Each number is 128 + 32 x the weight over its row's rms, rounded and kept within 0 to 255. Layers, rows and columns count from 0. The size above them is the row's rms in percent of the matrix's.

# layer 2 attention value, 704x704, rms 0.108, rows 29-63, columns 440-527
size [ 83  79  84  94  83  83  83  83  81  88  87  81  82  82  88  84  84  85  86  81  91  81  82  86  82  84  83  84  80  87  86  87  85  86  93]
[[143 136 156 126 172 144 154 140 121  90 144 146 160 157 133 106 107 111 138 118 137 137  57 151 112 117  55 142 126 105 125 193 160 145  75  92 133 119 117  83 105 159 108 156 117 134  92 116 161 101 125 171 131 107  55 192 131 127 109 113 104 178 154 126 144 113 136  91 191 219 153 134 125  77 140  87 131 120 142 122 195 180 130 162 103 179  89 171]
 [138 151 108 100 137 142  96 123 153 119 139 113  98  57 106 171 198 155 143 140 141 135 126 118 186  47 153 129 115 153 145 135  81 162 117 115 141  73  39 150 118 205 122 206 127 125  68 125 139 129 132 159  65 128 103 117 174 177 160 118 208 170 116 197 118 138 138 123 115 142 122 133 113 128 132  56  94 117 109  91 121 120 144 136 114  89  69 146]
 [139 168  97 166  77 134 119 128 104 144  81 159 115 106 190  96  75 139 127 127 137 135 112 135 168 120 133 116 111 149 123 162 160  97 100 108 108 108 141  65 126 133 115 112 179 131  42 121  99 120 134 123 174 130  42  33  74 137 159 136  90 110 120 127 124 133 147 124 132 111 128 138 116 126 121  83 160 140  70 114 137  91  86 149  61  87 142  66]
 [113 143 135 181 171 126 142  93 151 111 145 139 114  99 154 147 175 134 143 131 131 136  92 136 106  79 159 254 166 227 122 113 172 135 138 187 148 111 121 178 207  77 125  41  97  95 182 136 134 232 137 110 157 143  99 118 133 134 146 126 163 117 183 137 150 123 106 129  91 155 111 141 152 160 129 167  96 118 136 140 159  90 126 130  87 164  85 132]
 [118 157 112 121 104 135 123 110 109 110 162 129 117 120 117  90 146 149 104  84 217 109 199 208 129 123  86 110 141 154 122  84  87 133 140  85 125 127 172 178 107 112 126 119 145 200 151  97 145 143 117 116 162 123  89 177 158 104 162 130 137 108 205 101 155 146 115 155 108  93 114 130 145 102 117 194  82 130 107 143 135 167 132 201 205 123 129 121]
 [132 146  89 147 167 119 152 104 129 125  52 132 119 176 126 109  33  93 115 170 100 111 114 128  99 100 136  88 132 198 121  83 127 145 115  77 136 128 172 124 108 208  99 125  97 185 158 124 148 136 135 149 228 116 116 102 117 119 197 140 101  73 154 138 178 132 169 146 114 179 144 146 138 118 134 116 182 127 129 144 118 152 124 131 181 147 171 150]
 [132  81 134 119 163 144 100  76 145 160 166 146 143 181 155 120 152 148 124 103 145 131  89 153  99 121 126 160  83 201 123 147  35 130 121 124 155  92 131 141  93 116 120 124 177 111 109 125 124 152 107  84 106 142  43 101 132 155 164  86 144 130 148  93  69 104 114  80 109 105  82 147 117 159  74  80 120 165 102 122 183  63  95  90 141  97 123 144]
 [138 138 137 137 109 155 137  71 128 106 140 146 148 117 151  98 153 104 122 136 154 133  77 164 126 191 122  68 132 111 129 151 156 125 151 117 132 161 120 172 160 102 120 185 171 149 113 120 141 172 146 162 158  97  71 112 157 146 143 131 107 205 174  98  85 185 131 129  98 168 126 146 125 148 105 213  81 121 130 108 155  65 154 148 172 109 170  70]
 [170 127 151 131 147 159 153 117 141 148  74 157 138 146 144 172 127 158 159 133 121 110 148  86 101 207 121 162 172 150  99  49 100 156 109 145 127 143 140 150 170 146 128 177 155 177 195  98 128  85 107 152 122 126 152 206 168 126 148 151 135 153  97 175 112 133 106 134 127 110 154 120 129 141 132 106 126 159 144 122  53 141 187  94 166 213 137 134]
 [124  94 110 111 152 151 139 107 138 116 132 122 145 151 102  99 105 174 109 131 173  80 150 113 132  86 161 132  98 120 131 127 176 149 116  66 130 192  87  87 151 175 124 126 149 123  98 125 129  65 106 147 119 161  80  68 197  78 126 126  93 132 144 155 182  91 107  88  93 116 125 146 145 157 116 128  81 111 126 172 126 157 136 166  72  77  87  99]
 [135  70  60 125 133  89 144 125 111  97 100 129 153  93 118 152 175  67 125  91 112 140 114 186 184 102 125  96 153  47 133  72 203  92  93  85 143  83 117 182 176 114 126 117  65  90  80 133 140  82 155 141 185 136 146  98 168 172 154 126 120 143  94  98  97 130  93 170 135 114 116 117 151  97 109  82 164 152 154  98 124  97 161 137 119 142 116 104]
 [160 136 146 103 116 115  96 121 105  68 174 112 142 128  95 134  99 106 129 158 174 120 177 131 126 107 147 178  77 150 137 128 122 145 151 104 124 119 129 171 151 119 131  81 142 132 147 148 152 117 106 154  94 136 134 168 137 151  91 148 152 117  74  51  76 186  88 103 123 136 141 137 111 137  98 141  89  96 179 136 109 113 139 155 103 119 134 114]
 [105 150 125 133 167 115 147 140 151 121 216 150 126 113 105  85  86 146 130 146  99  14 156  62 147 135 146 168 117 145 101 102 118 129 148 144  98 103 163 110  87  78  83 115  76 103 113 113 110 169 139  29 166  89 113 115 109 169 140 135 112 132 135 164  53 171 121 101 113 143 132 124 140 106 114 104 109 131 120 136 173  89 147 175 162 231 168 143]
 [130 129 127  93 163 158 159 122 156 149 102 128 195 131 157 143 126 134 120 181  87 144 101 159  59  76 113 124 135 153 131 137 135 149 139 144 115 123 153  96 208  76 159 135 147 122 112 167 119 158 129 128 170 120 133  79  93 176  55 143 102  87 145 130 127 129 120 122 137 159 159  90 128 112 109 180 160 138  88 137  97 176  72 168 119  81 146 179]
 [135 181 120  76  95 147 171 118 154  97 158 111  89 114 129 211 245 100 128 155  68 141 129 104  73  92 159 130 108 162 115 140 141 132 137 110 125 103 111 149 186 190 139  75 153 211  89 120 130 138 112  88 161  92  96  77  70 124 109 124  97 154 105 155 171 121  96  95 120 175 107 137 119 125  96 133 129 130 188 144 106 124 129 158 126 127 120 122]
 [113  48 141  84  30 148 148 144 132 156 140 121 128 125  95 163 122 112  95 169 147 126 152 106 129 150 134  76 181  57 110 122 129  99 119 101 143 147 146 137 118 171  94 152 110 117  97  94 111 122 125 225 154 163 106 118 142  85  91 108 158 122  95 118 196  77 110 139 207  78 121 126 140 129 154 109 200 116 193 129 125 158 112 138 205 181 139 161]
 [ 79 160 153  24 116 118 158 153 158 132 146 118 161 120 151 137 155 139 154 125  90 104 190 146 164 109  75 171  88 148 133 139  75 121 126 129 137 116  68 125 107 133 146 140 127 193 101 121 149 125 155 103 154 105  94 135 121 121 141 112 102 158 125  80  90 134 177 174 154  84 136 141 136 100 167 129 134 107 188 138  91 194 144  88 122 179 181 165]
 [157  89 190 135 149 146 125 139 126 110 117 136 117 125  74 111 192 136 151 139 156  93 135  94 154 136 135  86 158 102 135 120 106 121 117 104 150  94 153 169 170 121 105 159  91 143  94 123 169 115 147 214 204 118  38  99  95 135  82 125 148  51 145 144  77 129 143 121 106 124 136 132 130 104 139 106 154 137 121 129 145  80 151 117 128 170 119 152]
 [135 181 178 128 128 105 148 123 140 136 111 149  91 173 114 104 162 152 154  66 188  72 115 163 117  33 121 184 119 100 133 127 114 124 135 126 106 137 131 149 114  77  80 158 110 141  80 130 116 145 116 124  39 102 148 167 138 114 145 112  93 115  69 118  62 143 141 129 192 157 102 165 157 153 118 150 102 131 135 133 138  93 124 141 105 129 125 140]
 [163  54  96 154 144 143  99 175 128 203 137 124 105 131 146 110 167 111 139 121  74  92 154  92  57  90 142 124 142 174  99 122 144 135 113 156 134 128 122 172 127  85  95 111 124 121 148 156 137 117 114  42 122 126  93  59 193 129 157  95 132  97 159 103 153 163 104 102  75  72 137 140 128 159 171 166 156 128 114 140  67 148 130 102 194 136 183  89]
 [137 163 160 150 151  95 102 114 143 214 173  99  97 147 148  94 114 111 112 138 122  99 123 199 124 109  93 163 134  71 117 146 118  98 126 109 130 143 158 140  94 137 131 141 181 136 127 111  99  94  89  59  96 129  80 183 152  91 131 122 112 172 105  70 124 127 140 161 245 202 119 156 120 130 113 159 141 127 148 125 158 137 153 203  98  81 148  74]
 [150 193 172 152 135 126 103 130 134 158  92 142 159 121 107  92 137 131 135  97 184 145 151 154 121 197 101 195 108 214 161 199 170 108  96 145 102 123 111 102  87  91  99 129 167 146 133 124 138 132 144 123 136 130 143 168  81 129 154 108 126 131  84 158 136 101 127 133  91 171 150 119 120 134 153  93 158 100 169 125  97  65  99 100 166  73 123 197]
 [115  84  87  24 101 140 123 157 146 159 150 137  44  73  99 126 132 158 138 163 103 137 108 143 112 131 103  78 142  83 142 100 133 145  94 161 163 139  73 169 140  68 131  99 131 166 115 125 120  99 149  92  88 141 115 136  87 105 149 120 108 149 145 113 154 120 107 119 146  38 154 120 112  97 103 122 204 128 162  77 128 145 160 125 151  63 156 192]
 [151 136 109  90 176 101 132 153 147 112  88 134 148 159 130  99 162 152 109 147 134  74 161 151 131 119 118 171 177 185 144 137  84 156 169 126 125 150 185  85 151 161 125 156 186 117  73  99 135 126 111  82  82 132 147  68 140 114 139 141 149 134  55  77 201 142 113 118 211 167 134 120 155 128 105 189 120 120 118 174 111 213 130 185 182 145 127  93]
 [116 114 127 145 147  94 113  51 113 122 105 132  89 142  92 177 117  72 127 123 188  67 156 109  80 149  53 139 157  92 112 148 152 125  98 141 115 112  59 162 114  64 118 162 110 155 123 156 108 159 154 180 201 124 149 147 133 202 199 123 162 123  83 175 156 108 145 151 136 132 140 132 119 136  84 165 149 106 145 116 122  94 137  93  67 135 141 112]
 [ 97 122 128  87  48 119 129 127 158  61 153 118  90 136 119 116 156 112 135 165 184 118 105  57 156 114  94  73 111 128  88 146 123 147 117 135 106 109 125 152 125  80 157 196 131 121  80 121 126 163 108 125 149 133 217 130  53 127  68 146 151 147 133 195  95 140  98 152  70 145 129 139 146 122 153 137 141 104 132 175 139 156 135 182 177 164 158 227]
 [134 155 128 117 166 120 111  85 143 141 120 119 142  64 127 173  99 108 138  96 136  98 138 187 178 203  97 149 134 124 130 104 189 110 135 105 152 137  94 144 103 212  97 161 151 164 149 146 125 144 118 136 183 146 124 109  95  95 137 119 213 196 214 135  98 157 123 169 144 168 169 110 147 166 128  74 171 117 130 104 102 171 118 145 154 120 170 132]
 [116 134 137 171 113 134 136 124 148 109 130 142  99 129 111 126 157 131 123 112 157 146 123 115 233 100 160 117  69 140 140 113 103 120 133 153 132 144 120  76  85 150 157  98  96 115 165 113 116 113 140 131 159 145 142 140 105 143 145 151 119 119  77  78  54 112 141 154  53  81 134 127 125 139 129  86   9 127 125 123 151 172 130 144  82 204 162 120]
 [111 155  86  67 126 105 142 133 141 138 151 116 106 163  60 110 115  78 141 119 165 101  83  93 174  89 146 187 177 128 127 162 158  83 107 105 114  91 159 103 110  75 103 126  89 124  92 138 144 149 123 128  93 154 161 154 139 115 114  91 120 160 113 113  38 157 136 151 104 162 101 154 120 184 135  86 132 134 119 155 139 135 149 105 132 221  98  99]
 [124 136 143  98 156 106  87 103 123 137 169 127 200 137 125 125 192 104 111  86 115 145  98 220 180 186 151 126 165 121 137  93 143 120 158 119 120 114 149 119 125 121 155 140 136  83 126 145 125  51 164 110 149  97  99 164 104 119 104 123 146 153 109 122 137 165 122 109 162 107 132 126 131 117 128 129 100 120 110 104 179  74 122 148 103 180 111  97]
 [118 154 124 121  45  82 116  80 137 149 159 117 179 157 142 120  74 118 138  98  65 154 114  35 161  99 179 123 156 151 155 131 175 120 142  78 182 129 108 125 101 132 120 140 152 109 100 134 104 156 126  91 122 141 128 112 136 160  97 134 145 151 159 113 151  66 146 132 116 109 118 119 125 104 171 118  54 131 106  93 133 180  86 137  80 122 179  74]
 [ 99 144 123 131 166 139  90 112 133 160 118 103 107  92 167  77  87 140  93 158 142 111 154 171 125  90 104 156 128 180 120  66 112  91 145 125 120 128 133 118 138 166 119 124  87 133 163 112 130 111 166 137  61  89 113 138 154 145 130 104 151 115  96 102 107 163 118 106 113 137 134 145 121 105 145 206  96 128 161 141 146 119 116 126 177 148 117 157]
 [113  90 130 193 151 100  77 125 146 183 155 135 151 166  31 116 191 150 129 120 129  80 101  91 186 119 149 110 108  89 123 112 135  98 111 111 118 132 110 162 108 108 101 110 117 142  92 136 168 143 130  82 114 163 154 224 154 106  61 127 126 102 162 147 116 117 204 124 171 193 100 137 108 154 110 122 155 139 106 103 113 176 106 152  92  81 125  99]
 [137 127 178 121 101 155 143 135 147 123 111 109  70 115 106 146 148 164 129 122 114  80 123 148 196 146 135 137  99  32 124 115 119 103 166 121 124 112 136 122  90 115 104 132 104 134 150 120 141 155 155 198 128 154 104 158 165 128 125 122 126 102 171 133  74 125 154 102 128 118 134 129 149 160 158 134 178 106 188 107 105 217 108 185  95 137 119 107]
 [165 162 183 116 122 129 121 113 136 151  93 117  94 133 148 104 119 122 119 126 184 141 121 115 111 212 144 106 100 138 134  86 108 107 109 164 135 145  89 157 152  48  93 144  73 126 131 148 110 155 126 125 112  88 192 205  90 121 117 124 146 125 152 146 176 142 103 134 191 172 136 124 118 125 107  51 173 144  93 147 134 113 134  84  98 141 191 121]]
# layer 2 attention output (transposed), 704x704, rms 0.204, rows 29-63, columns 440-527
size [ 88  86  89  75  90  93  90  82  83  88  89  88  89  94  86  89  87  88  90  84  92  83  84  88  87  86  84  87  88  98  93  90  91  89  83]
[[107 140  81 150 138 121 108 124 130 159 108 151  92  83 102 137 175 160  94 114 180 122 118 137 156 191 221  99 130 124 136 147 104  91 168 136 107 104 130 174 138 147 108  82 125 133 162 200  89 149 116  58 123 195 134 129 101 132 119 136 132  86 117 132  97 165 126 201  88 133 122 146 132 149 119  85  76 104  75 130  77 114 148 103 177  91 152 121]
 [105 105 150 147 111 150 118 149  87 103  89 146 169 176 120 106  74  87  55 132 161 158 112 121 130 141 157 111  52 127 110 126 125  59 155 126 160 186 193 134 148  87 134 127 117  82 124 139 131 145 133 132 183  61 194  80 116 119 103  62 138 143 144  84 143 120 165 139 117  96 142 119 166 132  96 177 117 174 154 129 180 115 147 123  92 150 180 169]
 [167 125  98 146 156 169 131 140 169  88 201  44 131 141  83 118 168 100  91  60  74 134 128 149 153 122 104 109 167 107 187 119  84 183 139  56 137  90 149 148 144 124  84 139 113 100 115 132 130 139 117 142 143 148 191 154 186 140 111 155 160 161  95 136 109 150 140 141 113 150 182 138 102 149 139 152 122 115 194 141 144 142 161 149 193 102  97 129]
 [ 90  67  89 129  86 146 135 155 149 132  96 191 163 145 116 119 146 163  79 102 142 120 100 114 140 157 129  51 179  85  73 124 117  82  45 144 123 135 122  87  71 127 145 109 153 114 160 105 164  53  69  90  92  78 175 170 104 123  65 167 118 149 109 158 117 162 139  96 181  98  34 116  90 108 122  66 159 160  93 100 153 118 157 140 163  74 134 143]
 [135 137 148 160 151 165  85 121 171 157  88 101 129 126 105 116 142 136 180 152  86 192 115  92 123 107 113 127 116 130 111 187 119 128 112 167 124 200  77 103  95  79 103 124 102  19 142 120 141 109  98 147 122 100 145 113 166 137  76 140 128 164  94 153 146 133 131  99 101 140 121 148 126 133 124 126 167 123 140  62 119 172  83  79 110 184 191 134]
 [156 112 182  32  59 131  99 208  82  95 167  67 139  93 148  90 202 149 162  61 147 177  90 138 156 188  98 151 176  98 158 129 115 119 130 167  89 149  86 127  84  77 126 143 126  99 139 111  74 156  89 128  81 194 102 174 144 128 127 125 147 185 144 104 125 108  94  85 130  87  83  96 190 153 120 127 132  62 142  70 128 141 161 149 105 112 134 174]
 [ 75 115  48 128 123 168 134 159  99 117  91 109  86 137 117 143 117 139  90  69 157  92 184 136 174 157 143  99 195  68  86 101 201 154 120 164 162 176 136 136 173  79 177 157  87 161 123  99 140 108 167 175 140 130 141 113 123 105  77 126 115 135  79 170 178  95 121 190 107 146 136 146  88 178 172 131 120 114  90 102 132 156 120 111 149 163 111 111]
 [125 121 159 145 143 138 163 113  80 218 171  66 170 117  84 178 145 178 132  92  86  63 141 140 168  96 121 172 150 171 123 115 128 132  93 130 133  72 168 132  84 148 165 114 154 114 129 160  31  61 120 135 113 195 161 138  90 106 145 130 151  87 122 159 123 116 166 138 176 157 111  79 167 111 119 103  97  81 135 178 154 138 101 118 125 145 104 176]
 [ 85 145  63 105 167 147 131 177 176 112 143 212 166 104 120 114  92 105  96 109 150 139  82 146 164 127 128 119  98 141 146 180 181  89 106 124 116 133 135 109 119 109 142 160  57  89  90 144 183 124 107  63 122 136  73 128 130 144 106 181 155 171 142  50 110 137 118 114 164 136  76  97 120 180 158  97 120  97 127  81 192 120 124 110 122 104 134 113]
 [138 186 151 144 150 175 144 100  82 193 176  95 120 123 144 157 174 140 154  67  78 164  73 140 106 192  83 158 124 161 195 133  81 130 145 168 134 116 155 111 148  96 120 135  73  55  96  57 103 157  85 136 127  97 171 108 118 139 126 179 155 115 122  90 123 119 125 120 113 130 181 100 121  99 134 107 137 175 114 149 100 105  96 107 140  82 117 183]
 [112 147 175 160  81 165 196 149 142 136 171  94 101 143 163  97  98 185  55 136 120  90 137  64  99 116 105 175  84 161 169 132  77 101 176 157 120 123  77 126 133 134  94 187 153 176 156  97 118 156 102 102  84  92 132 118 111 105 115 149  91 132 126 166 118 114 194 107 134  87 177  54 142 121 160 134 134 151 188 113  98 180 103 131 155 137 165 136]
 [141  95 107 105 143 142 169 153 123 151 100 119 165 154 156 155 145 129 102  88 151 123 100 149 140 114  92 147 215  83 114 100 144 119 116 160 157 127 144 150 136 128  85 155 166 140 107  98 115 167  99 114 182 145 178 105 129 102 164 110  83 159 158 158  82 101 148 185 100 131  57  87 137 186 155  94 141 199  99 116 107 110 103 112 167  85 112 148]
 [143 141  99 139 123  84  65  72 142 182  82 114 141 191 158 147 121 128  99 160  90 219 149 170 138  95 150  86 124 116 128 146 141 217 127  83 114 158 132 165 163 163 140 103 189 130 116 139 150  83 121 136 135 192 140 158 154 132 122 114 168 124 157 125 132 116 167  78 151 102 101 127 150 106 175 109 160 173 117  57  88 148  68  72 106  86 129 194]
 [134  92 124 135 126  99 143 129 112 126 116 112  65 143 135 206 125  70 146 121 159 124 105 178 174 118 172  63 111 121 173  93 105  82 144  90 110 122  80 142  76 187 142  97 118 160 131  86  91 128 125 120 106 150 171 126 123 126 216 104  71 161 137 119 120  99 115 183 159 129 132 184  71 100 157 101 115 131 118 140 100  90 165 101 107 173 164  51]
 [152  55 130 158 162  88 106 115  84 134  53 100  79 162 155  87 108 157 149 110 125 122 153  87 147 113  39 160 153 127 179 104 125  68 137 106 116 157 140 155 107  73 101 199 100 107 145 119  76 105 126 137  85 159 109 128 121 128 119 115 125  86 118  92  98  88 130 119  85  79 128  60 144  83 123  89  95 141 125  87 102 157 155  76 104  73 132 135]
 [ 27 191 124 219 136  76 130  93 101  41 171 122 110 164  68 115 123 128 191 135  95 110 117 120  99 106 104 145  95 203 153 107 103 184 128 160 101 128 108 146 117 163  76 140 108 135 147 184 163 140 110  41 119 121 196 121 125 163 143 140 138 121  85 147 106 148 109  98  97  69 130  76 116 161  98 156 117  93 134  86  97 113 138 116 101 152 100 155]
 [177 140  71 146 140 110 156 119  97 193  89  92  69  93  77 113 124 132  94 129 181 141  60 163  61 126 169  74 114 159 151 145 127  92  83 147  74 148 200 116 149 150 109  95 177   1  97 124 109 137  84 169 131 160 200 121  72  94 148 155 153 143 161 141 167 140  91 128  92 152 130  55 125 152 146 102 103 131  72 103  88 103  85 146 125 129 101  96]
 [126  94 109 103 168 135 121 156 136 144 161 137 142 172 171 149 112 100 142 167 180 166 119  70  95 140 110 130  75 118 121 147 123 167 110  95 103 160  85 123  59 118 102  92 154 146 168 153  84 157 103  68 105 119 174 156 139 139 126  87 137 200 180 120 140 130  95 103 143  99 123 111  74 159 181 146 143 144 180 134  73 129 110 111 112  71 169  82]
 [ 89  63 158 147 158 145 103 163 123 123 145  94  98  57 105 160 106 174 127 161 161 158 139  77 164 132 116  73 176 175 186 139 127 138  94 118 165  46 101 138 167 169 162  90 141 119 145 153 184 132 121 115 112 171 192  73 170 114 120 134  95 126 163 136 205 154 134 111  91 109 155  89 141  86 127 103  83 157 127 150  66 176 139 103 147 155 131 118]
 [ 39 129 135  82  69 102 139 106 161  82 123 101 136 108 103 145  81 163 104 121 111 117  64 133 137 156 108 122 123 125 132 130 108 117 129 128 130  82 162  85 136 168 108 138 141 175 169 158  78 117 146 132 165  95 180 189 114 174 109 198 126 127 126 169 132  24 225 170 168 178  90 133 205 121 127 118 105 126 127 148 135 136 111 126  75 126 121 145]
 [113  95  50 130  54 117 136 177 142 110 124 158 160 122 101 137 145 128 132 145 143 138  88  86 131 111 122  85 134 174 154 112 149 148 117 131 208 100 121 137 216 138 113 161 101 118 115 166 213 158 160 175 139 142 143 118 155 169 119 119 186 138 141 160 131 103 142  62  81 106 155  93 117 177  95 151 124 113 120 192 133 176 135 110 170 103 174 130]
 [ 63  51  87  76 120 122 180  94  84  74 137 120 116 131 131 178 133 129  95  87  85  95  97 163 118 129 152 104 100 113 122 144 128 153 117 123 154 151 160 120 170 178 184  87 119  70 158 183  85  87 130  93  66 131 133 105 160 162 143  92 163 126 134 101 117 153  71 141 143 147 146 157 140 139 174 162 104 135  94  96 202 130 149 147 105 146 116  77]
 [161 180 153 194 168 130 130  80 121  83 117  81 150 141 100 122  93  77 195 109 154 147 128 119 156 127 171 124  71 160 109 202 132  79 162 121 133 129 143 129  98 184  88 101 139 110  85 140 122 118 139 176 129  72 189 158 103 127  74 108  91 102 112 152 138 152 139 109 123 178 139  76  70 163 105  92 106 137  64 206 139  89 166 186  82 111 144 103]
 [ 97 121 157 128 115 173 170 126 106 141 125  67 104  65 131 131 123 125 123 103  92 130 138 135 137 114 128 145 106  84 166 104 174 127  72  92 180 140 144 154 103 149 179 137  59 186 147 206 131 121 140 163 145 128 149 172 149 109 146 134 126 118 197 160 107 105 138 114  73 112 135 195 172  82 116 125 193 139 119 114 105 130 158 108  86 146 147 149]
 [131 233  98  83  66 161 107 182 105  53 121 174 100 166 170  85 152 171 155  89  83 189  97 169 121 154 164  93 136 138 137 164 110 154 159 112 152 104 133 141 121 146 138  89 145 141 126 113 113 115 144  84 132 147  47 111 164  92  87  80 101 167 125  72 107 197 142 142 115  84 136  79  94  92 203  66 155 194 148 145 151 135 110 187 166 180 127 154]
 [ 94 107  68 147 181  69 115 146 188 130 168 110 192 110 125 127 157  78 142 105 131 126 142 158  54  98 158 164  93 107 174 152 157 133 103  92 114 155  95 127 130 159 170  78 110 157 135 164 167 139 164 137 150 121  97  97 153 124 136 135 165  59  51  99 107 108 175 148 169 118 117 182 103 115 134 105 137  96 112 122 165  96 141  46  99 116 163 104]
 [210 136 160 136  66 134 139 196 152 110 165  99 101 169 153  92 131 127 116 164 104 183 142  82 137  72 147 132 154 160 185 123 112 161 128 137 198 131 109 144 130 138 129 102 165 137 132  94 116  95 117 122 113 126 151 128 155  97 121 124 135  96  99 130  94 117  93 124  92 136  88 153 107  74  86 115 141 104 153 156 128  98 136 118 162 155 123 149]
 [152 131 112  81 129 146  69  76 176 135  85 110 138  66 132 146  99 100 107 133 126 154 102 111  73 167  94 158 182 131  95 145 107 155 147  77 168  75 141 204 128 130 113 136 123 101 132 121 137 135 155 149 103 140 160 157 138 146 149  74 142 168 127 164 138 120 127 136 176 161 169  95 188  94 112 153 202  83  82 125  80 138 168 103 123  79  75 163]
 [148  53 185 142 150 133 127 202 127 111 102 148 179  81 182 133 145 195 152 101 128 116 136 195  65 121 128  87 109 140 146 139 125 192 123 154 162 154 132 193 118 155 123 172 162 134  91 169 152 106 128 119 172 149  80 112 101  91 142 137 158  89 183 115 156 143 112  77 217  69 134 109 180 123 109 134 114 144 110 138  80 117 177 113 129 106 127 107]
 [138 146 136 176  66 159 125  88 102  93 133  78 126 130 179 146  74 246 153 139 126  74 134 111 107 121  67 117 115 107 128 178 152  99  90 107 137 100  83 137 143  91 134 159 125 157 131 105 156 166 113 103 128 126 137  98 164 179 147 133 134  81 145 119 118 131 135 151 122  67 122 117 164 109 111 140 147 132 157 194  50 180 115 116 136 143 166 125]
 [ 76  90 179 102 163 113  72 157 209 121 111 149  89 180 126 161 129 167 111 126 180 178 180 170 113 152 132 145  85 110 122  97 140 138  83 144 103 187 178 114  92 135  63  87  89 147 113 156 175 161  79 158 131 153 168 143 112 166 133 136 157 128 111 185 122 165 129 153 104 166 136 157 127 182  73 152 122 190 206 179 123  64 134 126 136 146 103 192]
 [155 105  71 122 152  70 159 106 194 179 148 148 179 191 110 158 119 137 155  85 148 128  81 166  71 135 108 114 120  82 137 154 145 185 128 149 161 124 154 135 171 153  91 157 138 129 135 174 151 123 124 116 141 134 159 131 133 112 115 161 134 118 120 185 107  87 110  94 175 139 119  90 120  90  63 127 136 114  83 105 101 137 168 142  99  63 175  32]
 [120 113 176 122  93 186 164 144  48  89  63 113  69  52 182 144 126 132 104 165  91 162 153 148  61 137 124 102 141 128 151 122 106 174  78 133 181 134 130 178 106 122 182 161 104  89  97  78 128 134 111 177 166  72  90 119 125 131 179 108 162 154 146 125 183 116 120 183 102 125 108 114 145 117  76 141 146 122 175 203 120 114 158 106  96 163 141 123]
 [129  50 109 118 132 131  88 146  47 178 146 136 169 122 157  76 112 108 143 122 140 181 151  94  66  98 129 133 155 194  93 120 159 172 110 104 160 152  96 127 124 156 160 115 167 139 170 118  86 121  69 125 114 122 181 128 111 111 152 160 154 140  64 147 143 145 141 124 163 112 138  92 178 111 131 118 119 166  50  93 141  88 104 115 168 136 167 157]
 [ 76 115  55  64 173 139 114 135 132 150 161 184 187 212 104 176 132 153 150  75 117 133 206 171 104  87  87 131 180 108 212 128 132 189 145 113  76  86 202  68 133 190 103 125 187 144 140  96 158 146  57 149 120 172 126  96 153 130 112 137 142 140  83 125 104 127 161 101 148 167 142 173 128 170 120 120 137 103 210 141 110 134 143 144 117 110 135 123]]
# layer 2 attention query, 704x704, rms 0.148, rows 64-67, columns 440-527
size [113 113 115 121]
[[109 152  89 111  96  94 175 122 120 100 137 122 180 142 132 100 139 101 112  54 191 221 112 134  81 133 118  99 110 174 119 191 146 101 103 163  91 133 151 115 123 120  98 101 185  81  88 114 111 113  95  76  99 126 157 131 118  83 136 124 164  49 120  77 137 191 128  96 110 107 190 149 105 158 151 172 168 166 130 102 100 115 130 141 160  62 135 123]
 [206 103 138 123 125 162 135  88 163 120  85 108 120 118  75 122 149 137 131 134 147 101 140 137 160  72 131 140 136 116 134 127 148 176  87 149  83 145 125 138 154  85  73 168 154  99 140 137 135 129 124 146 143 128 183 144 181  79  79 173  76 134 120 141 115 166 109 117 103 165  81 141 135 101 125  57 111 139 141 124 132 218  84 173 141  73 106 125]
 [144 183  51 162 194 165 143 144  98 144  55 143 148  85 108 115 112 159 139 115 169 124 114 135 140  76 117 169 171 148 137 179 107 141 164  34  50  82  98 103  89 121  71 117 117 218 165 162  89 163 133 163 124  96 126  82 148 148 149  85  92 123 126  98 151 156 112 107 152 159  62 148 226 106 103 167 111 114  89 150 112 166 103 123 132 119 159 126]
 [ 88 186  82 192 155 120  97  90 158  84 140 149 176 166 159 119 102 146  62 161 127  95 112 165 105 162 122 117 165 147 121 145 139 127 104 105 147 133 154 133 120 177 104 116 113 140 129 125 208  83 161 142 154 136 207 144 132 176  93 112 107 164 172 141  89 103 157 147  96 161 131  73 151 121  87 136  97 113 100 124 124 137 135 109 191 126 115 111]]
# layer 2 attention key, 704x704, rms 0.137, rows 64-67, columns 440-527
size [126 115 123 130]
[[ 99 124 102 106 154 101 146 202  98 159 150 103 172 137 112 103 156 164 108 123 106 173  24 126 135 147 122 110 142 101 145 126 139 145 135  52  81 162 108 191 168 157 119 110 197  92 122 147  69 128 106 145 167 170 131 145 177 128 114  88 133 143 128  87 103 122 155 120 173 111 181 131  96 214 127 130 179 127 102 127 121 123 181  92 133 139 112 141]
 [ 96 100 109  89 127 197 141 179 169 109 104  63 135 128 117 131 103 140 147 139 227 103 126 149 117 175 148 108 144 125 140 157 152 150 162 142 121 120 139  66  95 102 152 184 155 107 119 126  69  90 189  92 128 123 161 147 113 126 131  95 153 111  92 142 145  93 117 124  85 103 116  91 153 189  94 111 133 137 120 139 212 150 139 161 116 131 105 169]
 [144 191 114 132 179 106 168 112 131 158 134 126 148 168 110 133 137  78 188 127  84 141 180 132  87 101 135 153 147 123 153 168 117  87 157  51 103 165 175 125 120 166 158 140  95 187  97 139 138 134 153 113 127  77 115 146 137 183 101 111 110 128 120 124  98 117 123 159 118 137  82 220 174 193  75 191 124  91 158 175 145 142 112 157  79 132 134 127]
 [ 73 128 174 142 168 132  92  93 166  75  84 138 115 112 148 131 144 126 114 106 152 103 110  94 138 141 152 123 121 105 108 125 141 128  71  69 183 118  96 155 112 146 165 117  70 125 152  86 161 114 114 119  94 128 148 106 101 142  85 154 140 107  99 152 103 169  93 177 136 188 142  19 134  72 161 133 105 120 157 129 111 122  95 177  92 140 126 146]]